config.yaml
n_head: 12
d_mlp: 2304
norm: "layernorm"
positions: "rope"
rope_fraction: 1.0
init_std_o: 0.0
optimizer: "adamw"
beta2: 0.95
schedule: "wsd"
decay_shape: "sqrt"
final_lr_fraction: 0.0
Each number is 200 + 20 x the weight over the matrix's rms, rounded and kept within 0 to 999. Layers, rows and columns count from 0.

# layer 7 attention query, 768x768, rms 0.0302, rows 7-15,71-79,135-143,199-206,263-270,327-334,391-398,455-462,519-526,583-590,647-654,710-718, columns 448-511
212,207,183,206,212,194,196,190,199,206,180,181,161,203,205,204,212,175,200,222,182,184,210,188,200,216,218,218,214,270,184,221,187,190,202,199,237,206,208,191,182,229,171,185,213,185,195,211,203,173,198,193,175,177,223,181,179,198,185,199,193,171,190,187
177,231,212,199,205,213,183,222,192,184,218,213,239,209,200,208,215,230,209,186,218,211,166,216,195,204,192,213,208,158,198,210,202,215,201,179,188,182,235,219,219,178,200,203,206,225,213,228,205,235,208,207,222,207,171,225,234,201,206,189,215,230,207,210
203,220,159,212,183,207,230,188,208,190,213,200,190,237,188,208,197,202,198,178,210,177,163,205,213,222,206,196,224,190,191,209,198,174,209,180,173,203,206,175,179,205,207,195,195,193,193,180,210,205,208,213,202,206,174,210,206,198,185,195,190,189,222,189
170,214,221,207,208,175,195,230,187,197,238,204,250,188,210,213,187,216,227,186,203,211,183,190,179,187,166,193,187,178,235,223,218,244,186,215,182,199,196,224,212,167,227,224,208,193,206,233,181,204,225,183,231,221,179,238,219,186,220,170,212,237,173,211
217,216,176,218,184,174,212,201,205,164,228,212,214,220,207,195,202,207,206,197,239,194,181,209,187,203,182,203,213,162,228,231,179,185,197,202,151,193,223,192,186,205,236,202,197,192,233,184,202,187,217,219,199,205,193,197,212,226,179,214,191,208,223,205
217,193,180,176,197,212,202,193,221,213,181,188,169,232,199,187,203,176,197,211,185,197,225,238,223,207,226,208,202,213,193,205,173,201,194,201,199,211,190,181,200,215,201,196,180,169,192,173,195,178,180,200,176,197,214,178,193,225,208,178,238,175,199,209
214,185,227,197,187,183,194,177,222,209,193,189,206,165,241,210,203,195,206,224,193,192,236,177,179,192,226,212,172,182,227,220,197,199,188,198,234,204,182,201,200,221,158,198,218,219,195,210,204,177,185,194,226,190,233,193,201,193,214,222,190,205,194,216
189,188,217,230,209,212,202,213,181,194,215,212,208,176,220,204,213,210,195,211,181,239,196,197,180,205,195,188,206,186,214,226,211,222,201,207,206,172,201,205,217,176,206,210,214,201,194,234,208,200,205,185,220,217,180,221,232,190,205,157,210,213,163,219
197,206,225,212,189,194,213,237,197,180,225,199,222,206,200,192,208,214,194,180,223,200,157,219,169,214,192,216,217,195,191,205,209,208,209,180,181,213,216,225,214,185,210,212,197,222,205,196,192,209,193,208,205,205,186,211,231,190,201,209,213,218,192,208
205,205,183,191,188,197,207,201,211,200,202,189,208,199,201,201,211,198,199,185,205,208,213,215,196,200,196,190,200,174,188,227,213,210,187,201,218,184,223,193,205,172,191,208,196,214,201,202,197,182,201,176,220,186,219,206,198,216,217,195,209,200,206,200
205,188,186,211,201,179,221,190,185,215,219,208,176,208,200,177,184,209,205,210,207,201,181,178,193,209,214,197,215,199,203,184,209,159,223,185,182,204,209,199,195,193,212,217,175,197,206,187,192,205,180,222,202,210,194,203,192,213,217,212,196,203,207,211
200,217,203,197,199,183,244,173,215,212,188,200,176,187,217,199,202,201,189,142,194,179,202,225,227,227,212,202,203,189,198,177,182,183,196,186,204,201,242,186,166,208,191,186,227,192,201,206,214,209,198,184,210,193,191,194,184,217,173,190,214,176,202,205
185,174,186,238,206,204,195,173,199,200,218,197,214,209,171,207,185,212,199,223,219,196,194,177,182,201,197,187,195,190,200,203,201,196,210,182,185,171,188,238,182,202,226,225,203,188,231,210,190,206,181,225,183,204,185,173,218,186,197,211,184,176,223,192
212,209,202,202,216,212,198,189,229,211,220,189,185,228,195,203,183,174,197,186,218,185,181,195,198,209,224,201,238,231,198,184,208,203,216,172,196,215,221,181,189,225,204,196,202,194,188,195,191,203,204,187,196,215,190,181,177,211,184,199,208,185,192,203
214,222,206,172,184,196,203,242,226,213,166,189,194,188,233,185,205,197,197,165,198,197,223,222,213,212,194,208,220,201,231,187,178,208,174,193,218,213,214,184,215,215,191,192,207,209,201,197,209,208,230,177,213,186,213,209,199,194,206,177,213,222,193,185
247,189,201,209,198,200,206,229,202,206,199,212,212,172,217,186,203,200,201,230,198,221,205,205,212,186,177,171,196,197,195,204,183,215,197,215,229,192,166,206,224,199,186,214,194,216,202,208,174,196,210,212,217,187,241,203,223,188,203,192,217,205,191,200
210,192,201,223,200,200,219,218,190,184,203,230,210,174,207,193,195,206,212,231,212,237,196,187,180,169,181,194,176,187,189,179,205,191,198,194,201,185,143,224,206,174,204,197,194,211,197,217,187,171,181,207,219,208,200,219,222,184,199,195,193,219,191,195
189,189,187,207,211,227,196,174,194,201,208,192,199,213,162,200,204,173,206,203,202,193,197,184,187,218,219,201,214,209,207,208,206,202,214,169,157,199,200,216,187,192,192,196,177,193,209,177,204,197,181,201,189,205,183,207,194,201,196,232,198,171,195,212
186,188,193,181,214,195,204,171,216,179,198,218,178,169,187,213,160,176,212,198,199,208,205,239,207,196,184,210,228,218,224,188,205,186,180,169,225,236,208,184,200,196,187,167,204,190,199,226,199,197,228,186,184,195,208,208,168,190,189,201,180,189,212,220
188,205,195,218,197,216,206,209,186,225,193,198,230,211,206,222,239,214,215,189,190,178,191,205,196,198,215,193,163,178,188,212,178,210,212,224,175,193,186,212,189,220,173,203,214,201,208,206,183,177,184,200,210,194,186,186,192,213,217,204,222,197,178,184
201,207,174,206,186,231,205,191,206,193,222,181,230,274,163,211,212,231,227,181,187,169,178,170,211,195,211,181,204,210,193,206,163,208,189,191,190,203,204,223,179,161,215,205,237,201,203,211,206,188,190,237,190,197,186,187,184,206,182,215,211,193,191,226
202,192,225,232,166,184,193,206,160,213,177,175,181,153,224,219,216,191,198,221,203,205,220,217,193,221,208,215,206,177,174,222,207,235,225,189,200,214,176,172,214,217,174,204,174,208,195,194,190,236,168,177,231,174,226,194,206,212,198,208,192,225,158,204
269,204,200,197,207,193,192,181,198,240,165,187,219,236,200,214,215,214,214,146,192,187,168,180,168,205,226,143,169,219,195,225,159,170,205,190,164,224,197,223,170,188,190,191,232,219,186,183,189,158,202,223,180,222,200,179,211,188,206,204,233,182,207,202
223,207,235,168,203,174,207,249,179,184,188,182,189,176,163,169,204,192,182,242,190,210,245,193,188,189,192,196,210,238,221,184,190,205,201,166,223,189,185,210,206,210,167,196,169,177,207,190,227,178,212,234,194,210,229,171,211,228,194,223,207,181,199,189
207,192,240,188,216,200,215,166,160,244,196,227,226,194,231,214,168,194,203,241,229,214,197,205,177,230,242,184,200,170,202,243,229,200,182,188,214,173,177,173,225,178,214,225,196,174,188,215,160,174,189,179,203,225,231,231,235,180,172,169,222,238,192,198
208,156,207,188,200,213,166,169,188,270,202,194,185,220,247,203,190,164,211,178,166,212,207,210,172,241,218,198,157,208,206,233,147,203,225,179,205,202,216,183,208,219,186,203,162,182,190,212,184,192,160,214,203,202,235,200,178,182,195,180,167,223,163,179
192,205,163,201,213,245,180,189,181,217,214,189,239,242,225,214,228,201,215,112,198,179,152,173,202,224,208,171,182,196,185,212,210,176,189,203,187,185,202,226,215,194,204,246,225,209,187,178,217,178,191,217,214,207,181,189,202,197,221,206,227,185,205,197
173,201,212,215,207,210,193,201,194,189,185,168,156,194,164,220,202,206,201,207,156,179,211,213,204,211,217,201,218,253,194,198,168,205,187,186,213,224,215,207,204,224,189,160,197,192,212,208,208,179,204,202,202,198,193,197,185,203,238,242,192,187,182,203
205,198,185,179,202,197,210,197,205,211,191,194,231,201,219,192,213,208,190,209,199,231,172,190,193,174,201,203,181,187,224,205,205,199,201,202,204,188,197,190,216,171,205,210,193,203,176,183,200,227,210,201,192,202,179,213,221,194,187,172,208,217,226,187
227,205,182,168,192,199,194,214,215,205,214,197,214,211,162,222,202,178,194,182,235,180,212,192,193,187,193,160,202,210,217,204,177,184,221,191,209,208,212,197,196,174,212,216,208,188,222,192,199,191,241,221,174,195,198,175,203,227,206,193,189,226,223,218
181,211,205,202,201,193,210,223,199,190,197,195,228,203,209,189,195,210,189,205,203,252,168,193,189,182,194,222,177,169,187,226,197,219,221,187,176,194,199,216,224,154,244,201,191,173,194,185,209,223,210,183,219,203,210,206,190,182,192,187,196,234,208,180
216,210,179,172,199,181,215,224,209,202,205,194,236,220,206,202,193,198,204,193,218,213,170,201,204,194,195,161,191,204,213,191,199,164,237,182,221,189,196,201,213,168,181,178,197,205,190,187,216,212,240,190,177,188,201,189,226,209,188,184,188,198,218,213
207,170,181,201,213,201,193,176,221,190,194,187,203,217,162,194,209,215,178,203,203,161,212,189,193,218,199,183,225,202,194,191,191,194,191,205,204,223,214,203,209,214,215,204,182,248,229,210,200,181,205,229,169,191,209,181,199,210,202,212,208,171,194,208
162,194,223,258,219,218,204,179,202,193,197,183,167,210,192,202,197,218,202,222,186,205,221,199,202,172,203,245,222,230,179,174,226,192,160,220,171,202,196,206,190,246,202,181,179,214,229,218,197,170,169,186,206,198,200,207,193,205,232,243,234,211,168,172
202,183,232,197,211,208,191,221,184,223,216,211,179,194,221,189,203,186,204,204,198,234,194,216,204,199,190,231,185,198,196,239,206,212,231,200,189,193,214,202,219,178,232,217,197,201,191,220,213,223,188,186,212,199,198,241,184,197,202,151,172,206,203,201
210,198,198,146,204,217,186,218,193,208,199,204,218,181,217,197,222,214,196,207,215,171,211,223,175,191,213,185,208,212,172,214,206,210,188,195,209,204,208,192,203,179,217,208,219,217,207,186,192,206,174,189,219,204,209,196,189,210,196,212,207,230,209,227
222,203,210,189,206,186,205,189,213,227,178,221,199,208,206,207,204,195,207,176,202,198,174,214,202,212,219,199,213,213,196,194,202,191,216,201,188,201,200,194,168,217,182,182,207,195,192,185,214,198,203,201,194,202,199,238,190,189,175,201,203,197,191,212
204,175,208,213,208,232,209,201,186,201,174,181,184,164,216,213,209,205,195,204,177,185,232,208,190,190,216,174,200,188,191,172,203,220,179,182,217,196,216,175,208,202,197,217,201,203,207,193,215,204,179,185,213,207,215,226,210,168,188,187,208,198,211,206
216,200,187,173,190,197,200,213,198,206,206,197,197,222,188,180,184,188,194,193,188,188,190,203,180,192,190,205,189,215,200,186,187,171,199,208,185,213,193,202,189,217,204,195,211,197,200,173,192,192,225,215,175,216,184,186,181,173,193,197,172,194,195,212
221,172,223,216,204,212,226,184,192,242,189,197,191,192,221,204,208,181,192,214,197,194,202,212,210,196,213,216,219,200,217,195,193,206,203,215,213,210,184,176,184,223,218,184,198,217,217,192,199,178,181,176,217,202,204,197,191,202,195,197,208,184,215,193
183,198,195,179,205,203,207,190,197,209,195,209,207,196,204,216,216,193,196,180,189,219,221,197,207,137,183,176,208,157,199,205,203,197,211,197,236,187,208,197,213,192,217,176,181,217,222,199,187,186,192,150,222,199,184,205,218,199,186,204,198,205,194,177
193,194,195,200,199,190,177,210,181,174,245,188,198,196,181,204,205,196,198,186,228,216,188,199,190,208,168,188,176,167,212,225,203,206,199,214,163,208,193,218,230,197,180,199,177,187,196,207,225,167,216,230,190,206,215,200,205,200,238,205,167,220,172,209
202,206,218,190,189,176,192,225,187,196,219,208,210,227,192,201,170,191,225,222,215,211,206,188,171,211,201,184,204,213,188,202,208,199,188,209,184,220,192,208,174,208,208,200,180,206,220,174,228,203,188,219,178,226,209,208,206,229,228,204,194,183,182,207
199,200,195,171,194,186,209,206,214,210,172,205,168,203,195,220,214,209,186,187,172,219,228,218,212,203,217,180,209,201,193,184,185,211,160,206,224,250,212,179,201,216,189,176,192,166,181,202,206,210,200,203,189,213,203,209,176,219,164,201,190,200,218,197
191,197,221,220,217,232,178,195,198,192,215,208,220,207,212,195,187,218,190,203,194,199,193,205,182,220,181,213,176,178,204,228,212,189,221,198,159,169,206,225,208,192,213,224,197,202,235,199,191,185,189,186,221,192,152,179,214,172,219,222,188,222,191,186
222,196,180,173,186,195,215,196,205,204,198,201,180,208,195,208,169,160,214,169,215,186,203,188,182,208,212,185,236,213,207,223,209,177,232,172,157,211,220,170,175,216,189,177,187,202,200,180,186,231,217,200,216,189,181,198,194,188,197,205,216,214,213,197
185,214,211,213,214,216,179,228,182,201,205,208,219,205,206,199,192,243,196,198,190,212,199,193,211,205,183,205,171,211,211,221,186,210,197,196,192,184,195,212,212,172,235,233,215,183,204,193,205,185,191,196,207,219,216,206,224,181,199,189,190,208,205,197
198,179,187,203,222,213,186,196,218,205,218,221,204,237,179,230,209,168,211,182,215,180,179,196,184,224,236,223,218,219,207,226,214,200,203,172,154,184,217,207,182,183,205,198,205,167,237,183,216,200,190,186,216,158,160,179,211,201,210,188,211,199,199,204
210,200,190,161,207,207,190,193,201,225,200,204,198,208,212,196,218,188,208,200,210,211,181,222,189,192,196,189,197,235,202,174,171,181,203,232,221,234,208,196,175,232,183,168,199,206,184,199,216,204,220,235,175,218,195,172,179,217,176,203,186,173,176,205
222,210,195,183,195,185,208,190,186,206,186,190,202,176,231,177,193,214,178,212,171,203,236,188,208,150,212,185,207,180,177,180,187,220,181,187,238,211,178,198,202,218,183,199,175,209,182,182,161,196,199,207,202,212,229,231,210,206,192,221,206,182,200,208
170,183,213,196,214,207,185,208,217,205,193,212,196,143,261,183,206,209,191,209,182,212,221,197,192,207,158,221,177,207,174,215,200,209,208,188,195,202,186,217,205,188,216,203,187,220,175,208,217,207,184,189,219,208,201,185,203,169,206,210,210,234,183,190
220,192,206,162,214,174,201,209,204,192,192,151,180,211,196,173,209,178,188,188,217,212,207,205,210,171,213,206,207,234,213,178,199,190,180,215,181,198,185,176,170,220,198,211,181,178,219,221,208,193,201,216,200,224,234,183,217,210,176,212,216,178,184,214
205,217,220,194,186,218,209,214,198,197,215,192,175,190,201,201,184,209,190,189,173,185,220,188,209,221,185,211,187,194,203,220,245,196,228,186,205,183,193,207,190,187,199,184,208,207,176,202,196,216,192,172,176,187,204,202,208,190,220,192,210,234,221,199
222,204,200,182,166,251,220,211,234,210,199,181,205,224,188,182,211,191,200,211,234,191,201,219,229,222,208,208,213,222,210,222,192,201,197,212,214,205,215,193,226,211,210,219,222,172,213,185,190,220,213,226,158,200,213,200,194,205,203,156,199,224,197,210
174,197,175,216,181,200,214,198,185,208,225,217,188,188,230,190,188,197,193,203,182,199,203,192,172,197,191,212,182,187,179,201,250,216,219,188,202,191,180,198,205,167,214,209,211,191,169,226,190,212,191,185,201,214,195,238,178,217,211,192,175,233,222,211
213,198,215,185,173,229,203,200,222,201,213,186,218,211,167,185,209,195,197,203,242,196,208,218,210,226,176,215,223,224,197,217,196,215,217,193,207,202,192,208,227,219,217,196,201,196,218,204,171,237,193,227,163,187,179,186,205,186,198,186,193,259,198,189
199,197,216,180,195,200,187,200,228,217,214,205,222,204,200,196,207,193,197,213,247,204,200,208,194,213,216,206,199,211,202,214,179,211,195,197,217,199,213,191,200,192,204,220,201,178,224,196,205,195,208,205,200,202,198,211,226,203,195,200,199,182,197,185
176,201,195,225,210,183,184,199,196,182,195,225,222,177,213,217,194,204,178,207,178,205,203,192,198,150,212,172,170,196,189,165,226,180,197,195,192,205,181,218,178,198,174,202,211,217,202,193,228,160,196,192,238,197,199,201,212,190,201,234,220,174,185,211
204,228,213,184,210,202,236,217,174,188,199,234,200,146,210,191,183,219,201,189,179,215,235,189,193,190,185,213,196,183,193,197,242,212,222,206,183,211,188,225,212,187,205,197,212,214,201,163,193,211,190,191,224,209,230,230,220,194,206,201,206,195,194,167
177,206,182,211,205,210,198,212,188,200,199,185,214,202,207,209,199,219,210,203,184,197,190,182,209,184,219,215,200,200,221,189,195,187,215,219,221,204,194,190,194,191,220,191,207,186,216,183,191,202,205,178,182,203,196,193,232,221,195,180,195,212,204,227
190,209,176,175,205,194,202,193,210,217,212,182,179,209,202,203,206,198,199,211,200,191,210,184,207,206,189,197,212,223,194,192,190,179,186,204,174,199,213,215,183,191,207,223,195,187,221,196,193,192,199,216,191,209,182,197,193,194,209,214,185,190,227,196
190,180,206,199,189,184,209,181,199,205,166,201,170,151,203,210,203,178,190,185,216,198,201,170,209,197,218,208,193,189,196,191,205,196,217,186,217,206,195,193,183,202,201,193,198,209,203,205,218,192,166,196,216,215,184,205,195,200,176,223,196,212,189,212
202,208,191,216,231,177,190,199,213,197,227,192,206,211,184,201,174,202,204,198,209,197,199,178,183,206,193,192,196,205,195,205,193,186,190,215,183,181,199,249,209,195,206,214,220,205,224,217,203,197,195,195,187,185,182,184,185,212,209,211,194,207,195,196
197,208,230,186,199,176,223,190,214,181,167,220,205,180,216,206,194,199,207,212,210,183,194,178,192,206,171,211,195,210,217,185,189,207,191,173,203,203,201,204,202,216,207,199,192,213,202,186,210,194,196,199,210,220,238,194,177,195,187,207,192,166,186,188
201,190,208,167,175,195,244,213,207,184,184,184,214,165,223,189,223,178,202,220,185,195,201,219,222,181,189,198,200,180,206,178,206,213,218,196,239,218,212,182,211,197,198,172,189,173,176,203,213,198,176,201,206,188,240,206,200,220,183,191,220,183,206,204
203,203,192,224,192,219,191,206,180,200,212,195,205,202,195,205,196,228,187,209,206,191,211,230,186,205,193,179,181,168,198,211,191,198,220,208,215,201,182,194,206,185,179,181,201,165,228,209,193,207,193,192,210,195,204,217,215,199,218,180,212,194,201,209
193,185,188,228,220,194,188,214,190,204,211,202,198,208,194,212,194,211,222,211,192,190,190,199,190,181,197,180,187,210,171,196,208,186,214,196,175,197,197,205,201,199,210,200,224,200,227,223,190,202,206,190,202,171,162,220,228,173,229,219,224,218,228,199
175,236,208,242,190,179,183,209,210,174,201,194,195,215,180,224,198,211,198,194,197,180,204,203,219,179,223,194,219,216,205,195,208,170,185,175,207,228,219,193,183,206,177,166,174,179,193,228,214,185,191,207,208,179,211,228,203,195,200,241,190,184,211,192
183,196,190,185,209,212,238,204,184,220,182,212,201,180,244,192,204,171,210,187,200,207,186,193,187,202,195,198,211,191,171,240,194,206,197,217,203,197,208,208,216,183,218,224,203,199,220,208,201,209,214,192,210,218,190,212,199,210,210,186,210,198,209,210
228,158,204,185,177,188,163,220,185,184,188,174,234,208,198,189,165,212,209,216,207,228,207,192,197,196,161,177,203,214,203,202,182,201,229,212,205,210,204,226,211,179,239,201,200,211,232,196,206,246,221,209,176,214,209,188,199,211,206,187,208,198,191,208
188,183,185,192,206,212,218,167,195,227,199,198,204,174,224,209,213,187,207,208,202,218,166,204,180,200,217,214,166,205,167,244,203,205,205,204,204,169,169,172,205,190,189,217,225,194,192,188,190,224,208,179,225,192,205,201,177,182,198,196,158,214,197,165
216,206,220,182,210,197,193,195,200,192,184,222,221,191,209,201,182,211,190,228,235,215,177,190,187,177,181,155,199,183,190,214,171,229,221,195,205,210,221,199,207,159,209,201,227,223,220,179,232,209,204,208,193,230,206,200,198,203,208,186,218,218,190,211
206,209,217,191,199,195,195,218,199,203,216,186,225,214,176,194,226,206,185,219,220,193,233,206,215,213,186,156,212,178,189,199,182,188,209,201,214,197,191,187,233,209,196,183,202,206,222,169,185,201,207,239,192,187,212,199,205,190,204,175,208,213,190,188
189,210,185,239,223,204,247,152,175,193,215,172,179,203,202,209,179,221,225,208,217,180,164,204,215,185,236,195,213,191,206,198,248,179,120,200,195,193,206,189,150,239,160,211,209,155,192,208,204,184,110,172,199,178,213,218,217,200,212,238,212,182,196,198
196,184,200,234,207,216,226,185,212,219,222,204,219,177,224,207,210,180,209,198,195,208,173,188,192,200,229,210,194,208,198,236,210,204,209,198,173,184,178,187,205,195,211,201,218,195,206,209,196,209,195,189,217,198,204,224,204,170,187,184,206,187,212,210
212,182,215,197,236,221,207,210,215,183,162,211,176,215,183,217,160,199,201,207,201,236,209,200,190,194,210,198,231,175,189,214,191,174,210,192,201,196,161,201,188,235,187,191,222,205,204,195,203,216,257,208,166,187,195,187,207,199,229,228,190,175,235,218
190,204,212,188,189,180,197,194,197,221,201,173,216,163,212,209,201,200,206,201,194,204,190,207,219,206,180,204,180,164,228,197,192,202,233,215,210,186,193,216,205,200,202,188,208,222,189,221,194,172,179,233,230,214,170,237,198,204,195,201,209,218,192,168
220,232,194,184,191,226,182,194,201,166,232,205,219,268,192,201,215,205,212,202,202,169,196,197,209,237,151,225,213,184,182,179,177,185,258,245,209,195,203,219,196,154,232,228,196,185,186,232,197,178,224,196,191,209,209,192,185,198,197,181,211,209,192,206
207,210,197,217,193,205,217,204,193,219,196,194,202,196,234,203,198,217,220,184,201,211,211,170,198,185,191,199,199,200,211,222,214,251,201,183,208,208,181,171,215,214,208,202,198,210,182,194,181,204,151,231,246,223,201,222,217,178,211,198,181,223,205,187
226,221,186,190,191,210,172,181,197,187,220,213,213,224,182,179,219,210,183,183,219,185,210,225,237,247,149,189,191,166,212,179,193,178,249,204,203,217,192,221,175,175,210,181,230,229,197,244,209,197,203,217,165,218,232,198,205,197,201,173,217,240,192,184
220,198,181,176,194,197,190,190,203,170,197,178,188,223,207,207,224,187,195,217,168,192,188,180,186,193,213,174,211,197,183,182,158,197,205,184,215,197,207,187,200,222,194,202,194,205,223,209,196,191,213,184,169,197,207,182,202,201,190,202,210,197,207,218
173,173,217,202,206,200,225,200,183,229,231,188,223,157,225,200,174,181,185,211,153,197,180,181,180,170,241,197,189,217,219,246,197,223,191,190,229,199,199,195,192,237,188,220,189,190,194,210,204,187,205,214,220,197,193,227,226,207,173,224,180,206,194,175
197,143,224,192,198,175,212,194,181,249,190,203,191,186,232,196,217,185,204,176,160,197,213,190,215,197,214,208,179,211,189,232,192,220,201,205,251,186,210,181,207,217,205,231,196,217,180,208,200,175,192,212,216,206,211,223,203,218,190,213,192,196,170,152
199,160,196,203,205,187,223,205,225,226,170,218,203,161,203,222,180,195,209,198,190,218,184,199,179,168,201,203,203,200,176,210,210,199,204,185,207,189,204,208,187,207,220,184,179,187,177,220,224,207,204,186,193,199,171,223,166,200,190,254,187,205,217,214
196,204,221,190,190,198,187,218,178,164,210,180,218,199,206,179,227,219,196,193,224,192,212,200,238,220,203,192,202,175,206,211,214,218,203,207,196,190,183,195,213,195,180,205,201,208,204,209,176,225,193,203,220,199,198,201,221,203,200,168,221,219,170,203
217,233,176,200,188,201,191,180,190,180,206,190,201,231,176,195,180,229,191,203,218,215,195,150,216,193,212,192,222,214,201,189,198,205,201,209,175,207,216,191,215,220,208,204,209,194,199,234,218,233,180,206,178,210,170,194,216,193,190,198,214,187,198,189
191,207,212,208,206,187,189,220,179,197,206,203,195,186,209,195,210,182,216,185,191,189,225,212,199,229,183,194,202,188,197,195,209,212,186,196,204,205,184,212,208,190,192,198,188,227,198,199,180,192,206,194,235,184,190,223,195,208,191,202,193,204,172,215
188,219,198,190,188,180,183,189,201,204,215,201,187,218,177,193,190,210,204,182,235,199,219,215,236,212,211,184,211,193,177,220,208,220,179,180,168,221,198,207,195,198,204,204,200,186,222,204,206,204,188,183,203,184,166,185,216,220,186,182,222,218,206,200
224,212,198,188,193,223,191,188,215,192,204,185,188,217,191,193,214,196,207,200,191,197,193,181,207,170,188,199,190,222,178,201,207,188,229,206,200,180,190,183,172,199,199,166,194,208,186,218,210,184,218,181,180,206,224,181,184,202,189,195,232,192,213,204
163,211,200,210,221,189,209,203,211,191,202,195,193,172,242,204,199,199,195,243,183,191,207,200,169,189,192,171,190,190,198,211,189,193,196,227,211,193,182,197,181,174,163,190,204,219,172,167,174,207,216,221,222,206,215,195,183,235,205,227,183,191,207,210
173,166,220,202,186,199,194,206,183,199,206,182,214,179,255,222,214,198,206,211,197,211,216,195,195,209,169,224,193,172,215,209,189,196,210,215,238,186,176,196,209,187,210,176,189,206,171,183,193,209,198,194,211,217,215,201,173,203,194,186,173,223,170,215
213,233,203,161,193,204,202,214,213,209,175,191,190,222,166,182,168,199,195,172,234,196,216,207,225,192,218,190,224,218,183,210,194,200,209,205,194,213,233,193,183,213,172,191,194,203,194,215,227,233,217,212,209,194,193,208,228,200,206,213,218,208,214,205
199,186,216,210,200,180,194,178,208,198,173,203,214,194,182,207,201,168,182,203,202,188,208,210,180,194,189,208,205,203,209,190,170,208,188,203,205,214,207,185,162,243,171,173,193,191,206,225,219,194,220,205,180,181,223,205,196,223,170,235,170,186,212,224
200,214,206,205,188,222,205,232,192,208,209,185,200,195,195,177,187,225,210,194,199,242,206,197,250,219,215,208,196,199,203,191,227,208,193,196,197,181,180,198,226,173,230,232,197,194,184,202,179,200,195,204,208,216,201,207,232,187,228,192,215,216,191,195
225,215,196,169,188,199,178,200,199,190,197,192,218,231,200,187,194,207,207,190,229,190,199,169,213,213,215,188,218,221,216,191,209,189,219,178,202,211,209,207,206,200,189,195,183,180,225,195,207,229,202,204,219,198,202,213,201,207,193,199,200,209,213,203
171,199,213,238,205,227,208,225,172,197,208,200,192,191,218,183,231,219,193,186,191,231,230,189,191,190,161,226,191,191,197,209,207,202,167,200,207,191,188,205,232,211,212,233,208,215,179,180,169,176,195,193,217,201,211,200,202,201,221,205,206,211,192,197
201,236,207,169,192,208,173,240,201,194,212,198,190,222,178,177,175,225,226,204,215,203,208,216,233,210,218,196,223,192,201,217,222,213,205,177,154,202,215,226,225,214,215,204,175,192,222,206,195,245,198,172,215,225,169,193,207,202,210,159,224,215,196,186
207,192,183,172,214,182,201,195,224,221,195,196,207,242,200,230,217,165,197,206,194,186,203,224,185,209,229,200,195,201,197,224,159,200,225,204,204,212,204,194,180,199,183,166,193,172,214,209,228,203,224,205,202,184,186,215,201,192,195,203,201,180,216,206
195,195,171,235,203,196,231,183,213,200,177,216,220,185,225,209,202,177,179,235,168,202,194,194,159,179,220,220,177,176,182,174,167,182,196,231,225,200,178,207,184,227,190,207,219,222,184,180,194,154,194,210,195,194,229,190,175,198,186,204,185,182,215,202
184,179,181,235,198,207,212,195,204,201,187,187,203,165,231,192,208,206,206,206,179,216,224,204,189,204,205,206,194,189,212,207,219,208,209,230,183,188,164,174,222,179,200,224,233,217,177,180,202,168,180,192,212,219,230,176,217,167,200,206,193,198,203,187
# layer 7 attention key, 64x768, rms 0.0246, rows 6-14, columns 448-511
214,212,207,208,204,201,217,205,209,189,193,202,189,210,206,204,200,198,208,192,196,203,204,190,206,192,212,206,216,188,204,207,218,208,194,203,201,212,192,206,202,194,193,205,207,181,215,201,209,203,201,189,207,211,207,214,191,199,182,195,193,222,199,192
193,208,206,193,214,221,218,216,192,205,185,204,201,183,205,187,221,216,201,192,187,190,198,196,188,198,205,222,192,194,199,188,207,202,209,200,208,185,221,206,216,184,215,205,193,200,191,195,196,213,201,189,216,199,200,194,199,190,215,197,195,205,200,214
193,214,207,205,216,205,194,190,211,189,211,217,191,218,199,201,191,207,217,196,210,197,180,203,213,195,199,188,197,193,201,206,202,221,196,207,190,228,179,198,193,202,203,184,216,201,199,208,189,201,207,202,194,211,211,211,203,207,193,201,205,212,195,204
202,225,208,204,215,214,210,200,209,206,171,195,197,204,210,218,191,211,200,211,202,191,204,194,218,204,213,200,202,195,208,205,219,209,204,201,214,199,207,209,199,200,193,203,199,203,204,202,192,204,188,203,204,191,201,209,208,199,201,186,204,198,191,206
201,182,191,214,196,189,208,204,201,204,205,189,181,215,199,214,189,199,204,190,214,195,205,201,204,185,215,201,183,198,194,195,215,196,195,212,183,204,182,197,201,220,198,213,190,189,202,203,213,217,197,195,190,204,211,219,201,206,180,203,210,206,215,170
191,218,214,205,207,213,221,182,218,189,186,220,193,200,195,202,182,208,210,199,190,197,177,183,202,207,206,222,204,181,212,214,209,201,176,220,208,203,199,206,207,190,196,191,198,195,190,211,188,199,192,205,200,213,197,199,190,195,193,192,196,224,198,213
186,193,188,207,201,197,198,223,191,168,200,230,223,183,193,210,208,201,193,189,193,196,195,184,170,197,201,209,217,227,192,197,207,174,204,220,186,188,181,223,200,191,202,204,182,204,201,213,199,199,200,204,194,198,207,169,197,206,171,211,193,190,215,217
195,226,219,210,196,208,197,199,215,196,233,240,229,221,177,191,215,193,207,204,210,197,197,205,189,186,195,221,208,177,193,193,191,209,187,210,191,221,210,184,192,203,206,183,225,219,194,188,179,186,212,194,213,184,188,198,205,210,180,191,209,201,184,224
172,196,199,188,215,203,202,175,229,193,198,223,196,222,193,208,204,221,179,173,184,196,184,219,212,205,193,203,204,200,208,200,202,195,175,217,192,205,197,206,193,231,204,210,214,199,216,198,219,209,218,203,195,210,197,224,189,219,184,198,198,221,196,163